{
  "head_dim": 32,
  "hidden_act": "tanh_gelu",
  "norm": "layernorm",
  "init_std_down": 0.00933,
  "beta2": 0.99,
  "batch_tokens": 16384
}
Each number is 128 + 24 x the weight over its row's rms, rounded and kept within 0 to 255. Layers, rows and columns count from 0. Numbers have three digits each. The size before them is the row's rms in percent of the matrix's.

# layer 3 MLP up, 384x96, rms 0.172, rows 287-383, columns 0-47
089:177162087137153085116108118134102122150099150124157114082160166131079119118120102124162153157117097179104142144169126096124141080119122079126139
082:141170116122117115134116132096114135155108118136156116057149162081124093047138119125108129162122112120106159100159154129152123110146127111125116
088:135180128138150067107115108116106132132099153141160148076135153110099113104118110138147134134117101168108149130164128101115152076148138092132133
097:140166094144165076112129106124098137130114166124150135091141146126070116121125110105134170131116132137125159154158099097121137084137168094121143
130:163123133145127114122133129131116148188142134123201143109111134100126150174132127104161129115127122139062121123132141127074143127120132116144096
083:141182101133131086096106092130119128155079167143163132097171134096107141111150099102145131149117109158093151131160088139128154111143112107114155
091:134169127165174093093110103129117121127128127114135120087159186136119103121140094138184133132123095135116133131147109129153137091113167098129123
093:166149126127144125081118136113112134143116122088146142084164158096114094113126095152175105173133107135099162157189107097114138114130111115129111
094:143171101161145085116111130119116134130090167128132185082154169143116112126101107138131126159106127182115148134179116136118152090087136081118146
105:120126115128148135159129140112110144154103141112108129087162158098097107135146135143165163110111120114102127113138170123159138101147179111137130
099:114147141160154126123141107108106119149135089083167101131131158105139113129096122109162138107128124155116173133153165140159130089083157122109109
106:142159125158160111111132129140106142152056107119115134100139178115086110116094097137140119098105156121090186111164126132141142136107147135124166
099:149152102126159113068114118107105124136101109111138137090154160084122093140118086148149109168119114178113144149183098115148147106102109115127107
118:107134067153131106126098119152128140205153128198168129113106118066115140141116123118131071136129119135115159124150102136070114130131111132131114
108:127126055150178142152128123095119115135112154145145133119120115101114127125116122158174121111141157131130167116114141119107139118153127086111204
099:126152128134125084098129120137126132150123119090160167086151172105111124101136114147139123140122082140131114160161138139117141103142136084152124
126:125125126106145121136080106143104140166136139179163117108146128095087146150158106111143103110121119110100131118140104161108146124118130102147111
117:106185152129149114095107128089121094139151163136122132119157129121143088107104116114172116111074096147104141110150134163153136102166166131121143
093:141159099139167115105101104149112140146109140136150113091126140117102119098108120164162150157104128175129125156156128088114139092129112099111143
090:142170079154178096126091095152102123141099139133143149076130159112106130097138093120171135149117122165096146149166113105127140082149116079134139
091:119186124115129086116120129156116105142082154155160157091148167137097110113104138148142130151065126147139135132142116137131178102144099110137136
096:173174084150150071140094103131101127143103131124146129092153151136099127102136095110167158137132110189080133144181138095115156098114115098123138
090:133141111161153118115117115128091140150067151080157151118174179149107147164159110134147130143131145132115161116138121104153134112106142078134132
087:163165103146149083124108112139119131139088152106157151067152142120093126100132102104149139146112147145109144140143107082123159102128131091147147
118:143133108159115108087140130137139151126113130113103169103110176085145125129117155108104161165126144110100158125158140090140098122118117122102144
101:114174142193125114103084102108092136127136104147139119113160129146154147133111090077086116132124122112113145108167141148135113117093121113129121
096:162158052162155079113119117130107132139127156111152161078138178123107128141123112127147138127142104171116127133152129095117150084107140087145163
101:134147093122136094125111136119115128117112151096155113095123138152125115128117111124135159131156118156087157162184161116138110081098147073128164
099:138145115126164116098103101109125138133109105081127154092144175100140125128117096144172150150099084173095118151162116121164133096108108104127125
107:096125116112122119108091105101107135129134120137168131109137142137088101140150123109141136144106118106139113175146130147108167130139134119198110
081:154191105151145106109114111109103134140084131114163123068166163119094109120121121114139140159110117172118145131168102123129151093100123085147141
080:097180116191154110104092093126085136153124110120124140066142170102133113136084101127107105154143154092090144169163131117131139113109108119144122
101:121187120137153129102111086141103114124123127101139132108150162138079074072146070133188109144151088118140136168179147150104133114141125120130148
087:161180102151138088114121118139119123130087161111164127069128158125081125077094114127136110131103128160120156147171119112109171086136142102136164
132:140123102118127143149108116118098131123110155127121164109133130101105122136087138131165149090119121114093164139193145139154108102178146092093172
083:168191100147139100102114118138102130153081161120161143064159161129075120135110102132160131129121134170138142164164115108107153092133141087142157
092:184141110141151117095100123130109133107104128080141152087174155131084080117126112122155114153130115131115151160174118054130134119143106108121143
106:134152071145183087091110104107091154107061127104144151123115149155156129141146098162124158138138129141118136129121172117134187117104118106166163
086:133171116154184080103117099142090133158078145141150154068152166114097119099108093152133129146092131165102173154149110121127169097136105110144122
101:126161093148167074110107092154098140137114122130144134099139170137098108126112127121143148139117129144118145168170115124100170087120115090128142
088:138180095149162102116123110134105131157102123113145127079142152097117117101128108148156129160108101156130135133167087102137177095133113102139123
095:145148094133195101108101108129109121150098158142145146079134132120132100121121117125165128133116112135075145126176122148124154091119144093135108
088:132172169130103119076147132130143103141146110098142107096132170108149098132089117119130126158055117134116104137128106157130141144129128154124107
092:164135098157133106116104123129104139142089110101120131123130190118109130096128112112094128153135109123107180110159165119153171118129144089107158
111:175136149143139103124106127084112142151138124145151106110152167145101149154164101154147133159145083170113116112151156081140124101121154119133130
097:153174110155144095100110103130107132126100154122167151078145153130090112111130099140175127136103125154101138143179114129117150087140135079151147
116:125142155192147113110119099130108130158150098128169108099148152117136149141129111097130085120117117132065117110143129132117141136121106129125144
105:134119100116140155152123120113079131153103136165112100122110150091100133116131128137143147136125141106081155103148161183175137096137147083120139
097:133176088172141094127119106100098118164083113134161126094156193145112116126125104145124148131125123135098132139146145125115148088112136092149124
088:130160142137148100109121092145156117127097128140137129147136172122119129053113115136137141118131067168135143138152129186122155093116135126114133
104:138141110104134135113109100137101100172091141118125138098138134088159133110132126110116113125112136118113140114186132133142120146150100105110121
096:143143089145147101121108103130100132137102158134143137090139161103087103133119110124145165132115115137105150155154131116144163081135151089144139
081:121195120147142069109123121138104139141104151139136115065131139134080110102131122118145123142104092152081126123168131137127156106123136095164152
083:147178121139155099136098091110099124147095152138159141069149162117102119113113121116169148136134134145104150111173117113127158087122133095137153
091:162164098139178100135089108148108134144107130129132152073143164103101097098140091103146148139123119153101156147163133099125143089115132080123160
100:128143100136152065111121128160113132126081137104156135104149163126106122133130114092172118151129138170115136125147099100110142093101118087138149
079:142182122149149086134116116138090138152113146118141137045152147145078089110127115122126127134116132188108154150168128096122163099126129104159161
110:155148163148121112071116164127117122127137158120174090116172120161129073162090123120161112107116127156128159088132133111142126124134155137095149
125:125141097123121120094085139149080129141116113160144121102158164129150100140141138153132118116110149131126152123171165125141156130133105116129101
070:174167109157138066142089103157099111131122129115162135107131176132120120117138090122171151139149106186126150136141125103118111087121112127097128
111:108141089146163109124103113129079132183097123140140134113128175128099125150121131122152136112094164152095134134157135141151173091118149079143142
110:116146119119185133154100127130097135143116118164131122126133132115151148110102130082127113124109116102087162118153126157158123099142129063119102
123:112146109138133125081103117113121118110127135129118165115181149147137091151101117114156129144099161128160117186156098120155149134151122123110145
116:115133102121182104087095103108096118137114159143154165110142130104146126141123118128144171122108096196134139153138131126129172115146118120077136
121:132142076155129107135119122136115151174072106147119143094122138106099087130104135118119127095106160137111160141149133100093170122169129114137149
123:155145129156156138110134138095125122123062130148101140126163179105120129140138073122165161129135126138085187111125079152143121105116121115114141
115:111121095127169116126114125119149137114116131128107132108117149122151137142154139158153176149075140138137121146138126106171109102114164118124151
090:140157115149172099117089108138106131152098129129142166083129150107098113114118089131150116132112112155078135148163124143119148091140156101136136
117:143118111130148126124109101064143154148133180142177152090120112091141140137124146058105176181129109102084143108146096101141113134132120111141120
091:159166104149130098092108107121098129133085165155151122075156162123100111087125103122150136151113108165102131149158125115119158083140131091137159
089:161165082134168072130109121140120125125100133115156131080136161123096119087124100140154142161122108171109146164179109114122147087122136077117156
085:161173090145174102121104094126098133151108136124158116081136150107110123114122110143144157145107101183124143161174114101107145081108124083123121
118:121143142111149124080126081130106130143125118121133132099138145135106146171129105158133118151100130138122094189154088123135155128129125122131095
078:122203110139142081103113108127118128167098155141131134053155155113123098110125114109144115140115105178113134152185129112144144115143123124123122
106:160149101120131105100098119138106137136108130101167130098121141139099134127095141104091179153108128176108138133164172104123129105084133084129157
116:105151121143138110091093117144097139147156136127156139104147116140134109131104133144119101123114127114140121157136108107121128133191119140128153
108:147152137138146132097123118099140129114102140132147142078157129098164140114089108081118159165122093102078179108175090144177120114133106114096128
110:122132092152127114151091083103137127157111105149154115110129127102137103102149100090113128139128141122118140115189125154154146143099123130148137
087:121173109155157082100108105137111147138086137140135141071170154130112100097129115100142123124122108157110154154174115096112156092139131073144147
103:134167116155146101097106096134099133173114125133161147111160167150069119138114119126150131091130102142102132158206142116123157093097089115103126
085:154145124166112107112135148121146168159086137134144147061150160105106118103153126152137122121134126123098150125135135120138139121146132128141166
127:134126079156135126138121128085109115106124122129138140108125121092124137148098124110111163098160127134107206132136154138159118125102107132076138
087:173166102155156100108101114142093131149104142127159128070147157136082116111098085128145152126107112188111152156164121131112154086148108083122150
082:145202090147153088106088094120091125157107110136125128072139169134146110125114086110128139153139123168111123155192163109145141099121124090146112
110:117117098138170109142094120175111132166137155164170155106126127082104120136130119124201084086115116152107121125147115164093156126135149120113130
111:135141130138138130102083140147071129120118160141111144102184164161079080071170083104123152155114094127128117113145163132151124112138144101168136
098:124150121140140128157136112146115129118104099087140114111108160109121133076113098128126128151128116118090166096138119145156116101103184082122130
108:131148103127145106091082123108129129132096101114135148101122157111137125124125117153132156167116098168121127153150113116152156102113124073140118
089:129167095148143055123091108145099122142086141156160156080134143112112108118136109119159136131133132190103137154155134090108152080129138120139163
103:112161101148187117149102108159109118141119127119123135090127148104125138099124077114130114159139122115105172128164115141147133089125158072119120
096:131152140119085111084089129111109132163125124150173093100145111130126118140139101112118115183143121144104156072151120140142113135109128120167118
101:112181114126142110101118072130120142127099145107123128086151141136097130074137108127135128144079141118124114130166126141157150120147142107155161
079:146182120155155079135084109130107133151100138131139145063137160142109114094126106121150145141133104181089160136182120137130142097113140086145127
078:139179122131142112126110145098138156130089159087134144075158147122097081137137122142137122155126113134153146111129120162163153103145132097153151
096:079136102151135079097100103126070134152129118133137108141130157111131123123118129107109131114130167188140185140174147105120167068093155072153151
081:117175152127109116059125143149110100116074140125097132145136152166118059111089124098101112146134127122140178108124140116119142105139111129128172
101:130162127149147073104132122158117124124109143116138135100140201163097100152116091147147153147094108173111125133131152148127142109127111131142154
# layer 3 MLP down (transposed), 384x96, rms 0.115, rows 287-383, columns 0-47
078:153141095131172096137086126125093084139114164126143138125129152126095123153148097132166135144149069121107149134192154075118116104109132091129136
093:163129040109126136090093162130128131147141156128136139121144115121139101148110173111165127184134143083098129142122146171109107125143146117109160
071:149140136168170119103108167146106110129108134140110152107162086152128183158126125152139111132146107087145136130146114078193111110092143106107121
068:136148134144106123109099127144091115082121145133162147133144078118111112112138142112174112185143074074154113142104152143146151142131078146138111
150:105122128132119145136153126143110133126119168153112187136144145152119131137159143106141137173107129136133132134134147139132093099103107127133142
071:113148120175094100087119120144167091133126142152067131126143146167099094090126132144136106186154108128120098137162120110182116102124156139127117
101:102115097107128120108173116108082120104120151105137116112153116143113088119165087145141112150140116105128155123164110112177157109179155127094151
111:146125135181106099122124135143120120135093194121120123114140163128125111109110111155166155140111115173137145107143131104135161113111180087125187
091:170163089174170103122110119100118108147095146079146145121159177117114101145136102145142114092134128152133154156152149145073127076120110105094137
129:145021141129120156096161108104135149116084097100109114184177104109109141120137114118157089134152119114120155173115123095158097144112141161123115
092:146124151114150103127113126157094129145143143140116108136133122118109137130160125136067160095094165121129107132104154152127133073137154141170148
088:104135131164111115154135145110173136118148102067109132152150088132173113103143126129155132143113136084146125128053166166136116155115093119138105
113:142115090170127074115131111157152104124108186124100112127170160147122109114131119132139135125146104169129142099153137104113147107105178091136139
140:132129120133129168155131120134100117144114135111148216127145143170129135132148137129055153116092103118132130113120122136184110129093118128132144
103:114146145124088136107118158132117127125129138138176152090147128133099139125140153148123134141114123155140114158131133127121077148103134129111103
144:154108121155131112105144158149121101128122139111134116149178150160110119128117119166143121125130130182105134074149131146138121125131147147081167
124:175110118131102095168120107133127137107079161133114145137125155103122102179159135139132165064102101141106098136112105126151132081153193113144111
153:116085131116106112158157146100140144129118132124125131113128144139182174126137131103136113140147125146132138196133144099131115131160121112163137
085:152145117129134091090160131136136112117094142103149130127138175120119145117113136102142132126145135086130156103118103164129109115127154151118112
086:145161106134186071098141100132107097142134163097140099095121162145109115127157106132111142134123103131143142156144165099114145109144110160123125
084:133115144130095121150119112139142141144073123146180164137117102142107104134112129128182097149140136124127074100117138078138162100151161122163129
072:135120127131168093166067104137097090131148128103116132104105092134122135149127101141154145147129093115139103137145156125117123103111143118113139
084:171106138113115124114125159145098170159105137109108138147124114146102149136129116147174101128120089141131141134103123102157107140092134123138094
061:127170077166152132110102106115114115129062153137136129113147196119128126127116142115128150144180100119071104117142069128118134119116138129153126
136:128138139127148107110125164091126120119117165114134162114139137129121151126126123136127137112139141130143182136149149138082158108089103136116160
116:106131102116095084154115127111179151110145123118115130112108163145173138153103162111132134129122131121123128173157118128157089141158126091152107
072:178156085168188097110127144110094113128131159078140147143110142152119067140129115144137145100148095111164112114125143127114112123174132093136106
104:144096123170137110111117140092108121173101156109154145145118176118129098165094111148154116134134122166150144118149113118088139117126135077127172
103:126158128133125088079108121155108096135110175152123092120183148153118110123131071109132132175140110162130155097127143110087130103149157137114138
122:172148159139101104141101137133195117156085118159123127108135104131103115145149151147070133082140158146142111152151142121094168137142141154119125
064:128157119165136092105130121118108128135127149109101123091153121151095100151150115139154132105103112136118144132142121098138194096124149132114122
086:121147102133174151118132158119109141126119175122177140137162086099119136132084152115082132135105142126135157157146135130127119131103146120127144
087:124120105109124136110154118133108117091169144096152147146137124124125145132127157069124114136117115126164123161124147129146117074121127127151067
072:169139095190122111080143090135140100170112156079111179128130190134117150156103130103105135132168112155096115142169110130115166081131171111120094
146:131128128109094137085105133118157145131109127200087186133097144144127111118129138156100153144121132136131074103138107081143104126135145140099117
059:137177110130152115145151112152120118108108139111128115120125125121146089109136140154157105150118074130113110101182164124121158126123141184175087
103:158110115165120114121122130143130115149107200123097127126125192126104104120098101144142160136127126168144119094150125107132166137078151103136157
109:158123064165146151174114115103108110146129152091140151136129120140091137146104100132152101070132133152114116157181127103137174108101149093136149
082:101156081163115117099144101156127118118131154096154133130168184120137135119103155114100097147165132119116147107117134100125130102179144153164095
074:146155151138107150143145121142110138123114154110139138156164131142135123102120101100097113125135108126172140139121110127151114112171167135168108
075:139155129170156086100137134137114112118119147123116099106125124145138118104123122164123158142144111141145115113121129111139114067104176138122119
072:116136120134120098087164147129103115122113093143145139115167119112142077128133118156125153133124141142103138105155139134151103143129150138083126
108:135111122120084166147164148120159143129101179120130134100108108091163174146105108130186132116175142092148126154118141119141117103105177158132131
091:190052114116136134113135137076134149112102133085136157212118161116097121105106143180120096143101089147145128145145138121121093111113123127156139
094:219174123132150140155123113128154137144160130097087159101137101141118152118148148119110120157108138153113109122168123075129102124083160100096175
070:144133118174187105110117171134076105111100119068136109125149145122122133092135173184147112126133094114121157102142156129118108127105151141144154
140:123136103089134128114121133102188129158136149123169086109076121136120157140107152143122098142128150096106083144145121121146137136183103130116181
093:142106119089115160109147147154117128089086136107115109114121167119141127102126169110121104105159136135111107117140137125162132110153126171134078
088:156113074122178119110104115112122133119148162110138150135112108126118096116100083155105127131116112083155142133120183171128067112136116119120138
081:129163110091124148144133147103144129119120129070154113135164128087106177118097157145130126185141126125146133166073125130158114115103113113170089
133:116146124164121166201099176156140141101151111143139107151127124124106151134142150116142140128159123103183173141135111140094130117125157127109137
074:174123116139166068115085123145101118155102163131144152104145115171139124115115114124091136158121106126100140100148129134093136094139151122170130
075:158158099154102108150123117123169124101104122139132096089125101091138121162100111164140132132148136124180087141157148106185116109131172136149101
043:136194140160152060108105124165100098135125137092106167091118103167091142111122117103100128129092082120175132127131141111140114103121139105154137
075:165151116131160077124107120184100079119118148125108120086130141163112151142179128103140151157140082097097120126123150103115115144095132137102154
071:094115079146120116139130099140145154148114141104138154094159123165116130103131148111151096173105101091098122128090148190125180123115126092121142
054:126125123137140096099124095163142111143112155113106113101123154126166107103096123071100121138126151132164141107147123095170170134119149128131103
145:130132147080103148148154159139170121102096105108146169126164100106162146096139117128143108124112133170134141160133094091093144135123122099141163
156:124139081112082142136134132135087144102141093122112154108111087110151127129095128095145099126132175128161121100094139143134138138114113162158110
087:086215102114123128129146125148131161146116122169132140042154148110164102124119133102126142104120157137146122118130103119134140096125161157143157
086:130163162148097178143134135116145125077159158112119137143147090102133102138118098094132131162171073116144114154083151121137123111143091106148091
118:095147135137119116175135130097123120154128080121186121116110154093104146139130130137128125156147089113128125151121059151142147118118169152100097
137:144133156154111139111124151156120125099154121126134164106145066176118123081131099062128118098173132124142128120114135125136128142150134157159125
122:103140163126132150095104142148150116115104151132096147138133134139103124126148099098122169124131060159143130069148137094159150131135163091119087
100:109099167142131134117129128100127136102164143121175128107175104137172103092137116150135114152111115136138139140132141110196075156118124118143140
146:156142118095130158125115131136147105122139130180131139114141121086120099187141102136108152110169128169107130122077138150183137138130152133169108
120:087109139149099127134108125139171137113125131139147140085151096138152108156166151141125139086169155113128111137116155154168126120127149169119100
081:112145111166135073115139149115129109135100148088170089110163182142132129111126104151169127116141113106109157068150157133118141116115134145107131
140:119133159134101130086108147131104130104142158149083135122173108140131133172140130165117113143126107129142144113149174099128140134121099127135159
075:112143106184139103117117145117143112129091119093111146120137145142103110131174093128144101135142115103086128131154119131131202083109158123100128
092:176124102116127086114129135154084101173128124108158119113136117145079105128134109127145118146164085144142118152142181086119135110144116108125137
075:175170136121161085091182102149093094110114138093144111131151150131106122147141115110119122098164092112119141124099114127131160119110131121139106
113:138152155131110136127092137113101113117092150153151120120108125130089140101137147171152144198132067131106147127092101137131128134141180143119118
079:139132126139160153127161154111170131081109114119120102139114153113121110082106130133128120107112129109154170139159124103101132147093153135094085
130:131125089150106112084114140108087133138131132114100147113142168107113094134111113076114080127139139178171116092131134156110142122140142104112138
130:128127114105116102178118119136106121131112147090109122121133094145104126109125118105132123073122098071132162094113162124126142156149138145171128
107:087134131101123135113097171137157134138110145102132136062160115126143158151114169092161143122117128118131139110123117169104142158129178149099128
113:135116128091085130153089149171152105134124147139137125106141123108126132179099174171098134149143147127077117144116150160103106142106155100098142
060:106089126134144076167103104105159101142131187143144098075160150122132150113109130142131125157141112143136162121140112140147110197136174107101139
108:094153193133102135169164113111127122109123121101138114142121154088175077097075106135147082150163123142164138130157092098137127145149110146127129
081:151050129144115163099133120089115146132128099145165140166137117126124095114125102167131090135131146137119105105133122119166147189149119108134122
126:154122157101123130158165166123090124151119145130120145104135072179122100074159158117124115083134115135135100150089113122108127131135179155129118
070:160174117111136109094150127160127074136128154090136133108146161135096125116144115122121142136165104112121129127117158075171136097118151119131106
081:094137084136111172117132116147106163128163121121103151143133189122110090149148130108132108166133179158168121141105169130132113135094127159110108
126:130144142134094135138146154124119113093134108140128161108144131129140142136161115136073159137088097151142154144096102116143132125093139130156116
110:091156080101142166159135133104179124140121140131115138115142144106108101149137153136078126090148109191130109164103096144130113123132155110151143
103:123155157122131097148163130113108127120119124120193107110140124117096143106150118134139137167148095076130163178128120140127144091109152132059136
118:146125146128120101071142133152103107133087181098108088135171140136082088121146078135141136142140150152127144105171149103099149110159112138061096
066:152129113174150109130099121148128093108101120111116119098095117159117148166104141158100142161138141140140103107177143152160118136115212121146106
077:150199143119145109092155103090087134130133130119127103111147142123128102115106093107089105186103120121115140172117141135126121106138126151120112
118:118147098152105118160146166107130124125121161147104136138150126109153132137118156163172093135144146146168095148101120105120090136129155092136138
105:116124124160096130137101157081149134153130167155116164148123112112118167168120153177126077090150152140149088101113146117172122102108131150094121
065:094158135166130111101102134148132097111141160126117108134163079100100084118142129120137114154135097177124142116135142107132108098131097119135147
120:161120120130152107104110087105100076103155133116154115174074182107114113139122078109123159148119121125124117136160158102098123117140127128130106
085:142149182106126176112160121117105124117155159106133191158134152099107133136139115103127099152139095127138106138112096143106118128151122126137113
091:148147086118142128174114138119113143132145107144120144125118096083092185118141155112126130109120144143113101151135140152170105162110127123157110
103:107099039112091147152129122139140162152134131150160117135110101118142080100110147164181086119117157141140110113146108091132146148161151142154125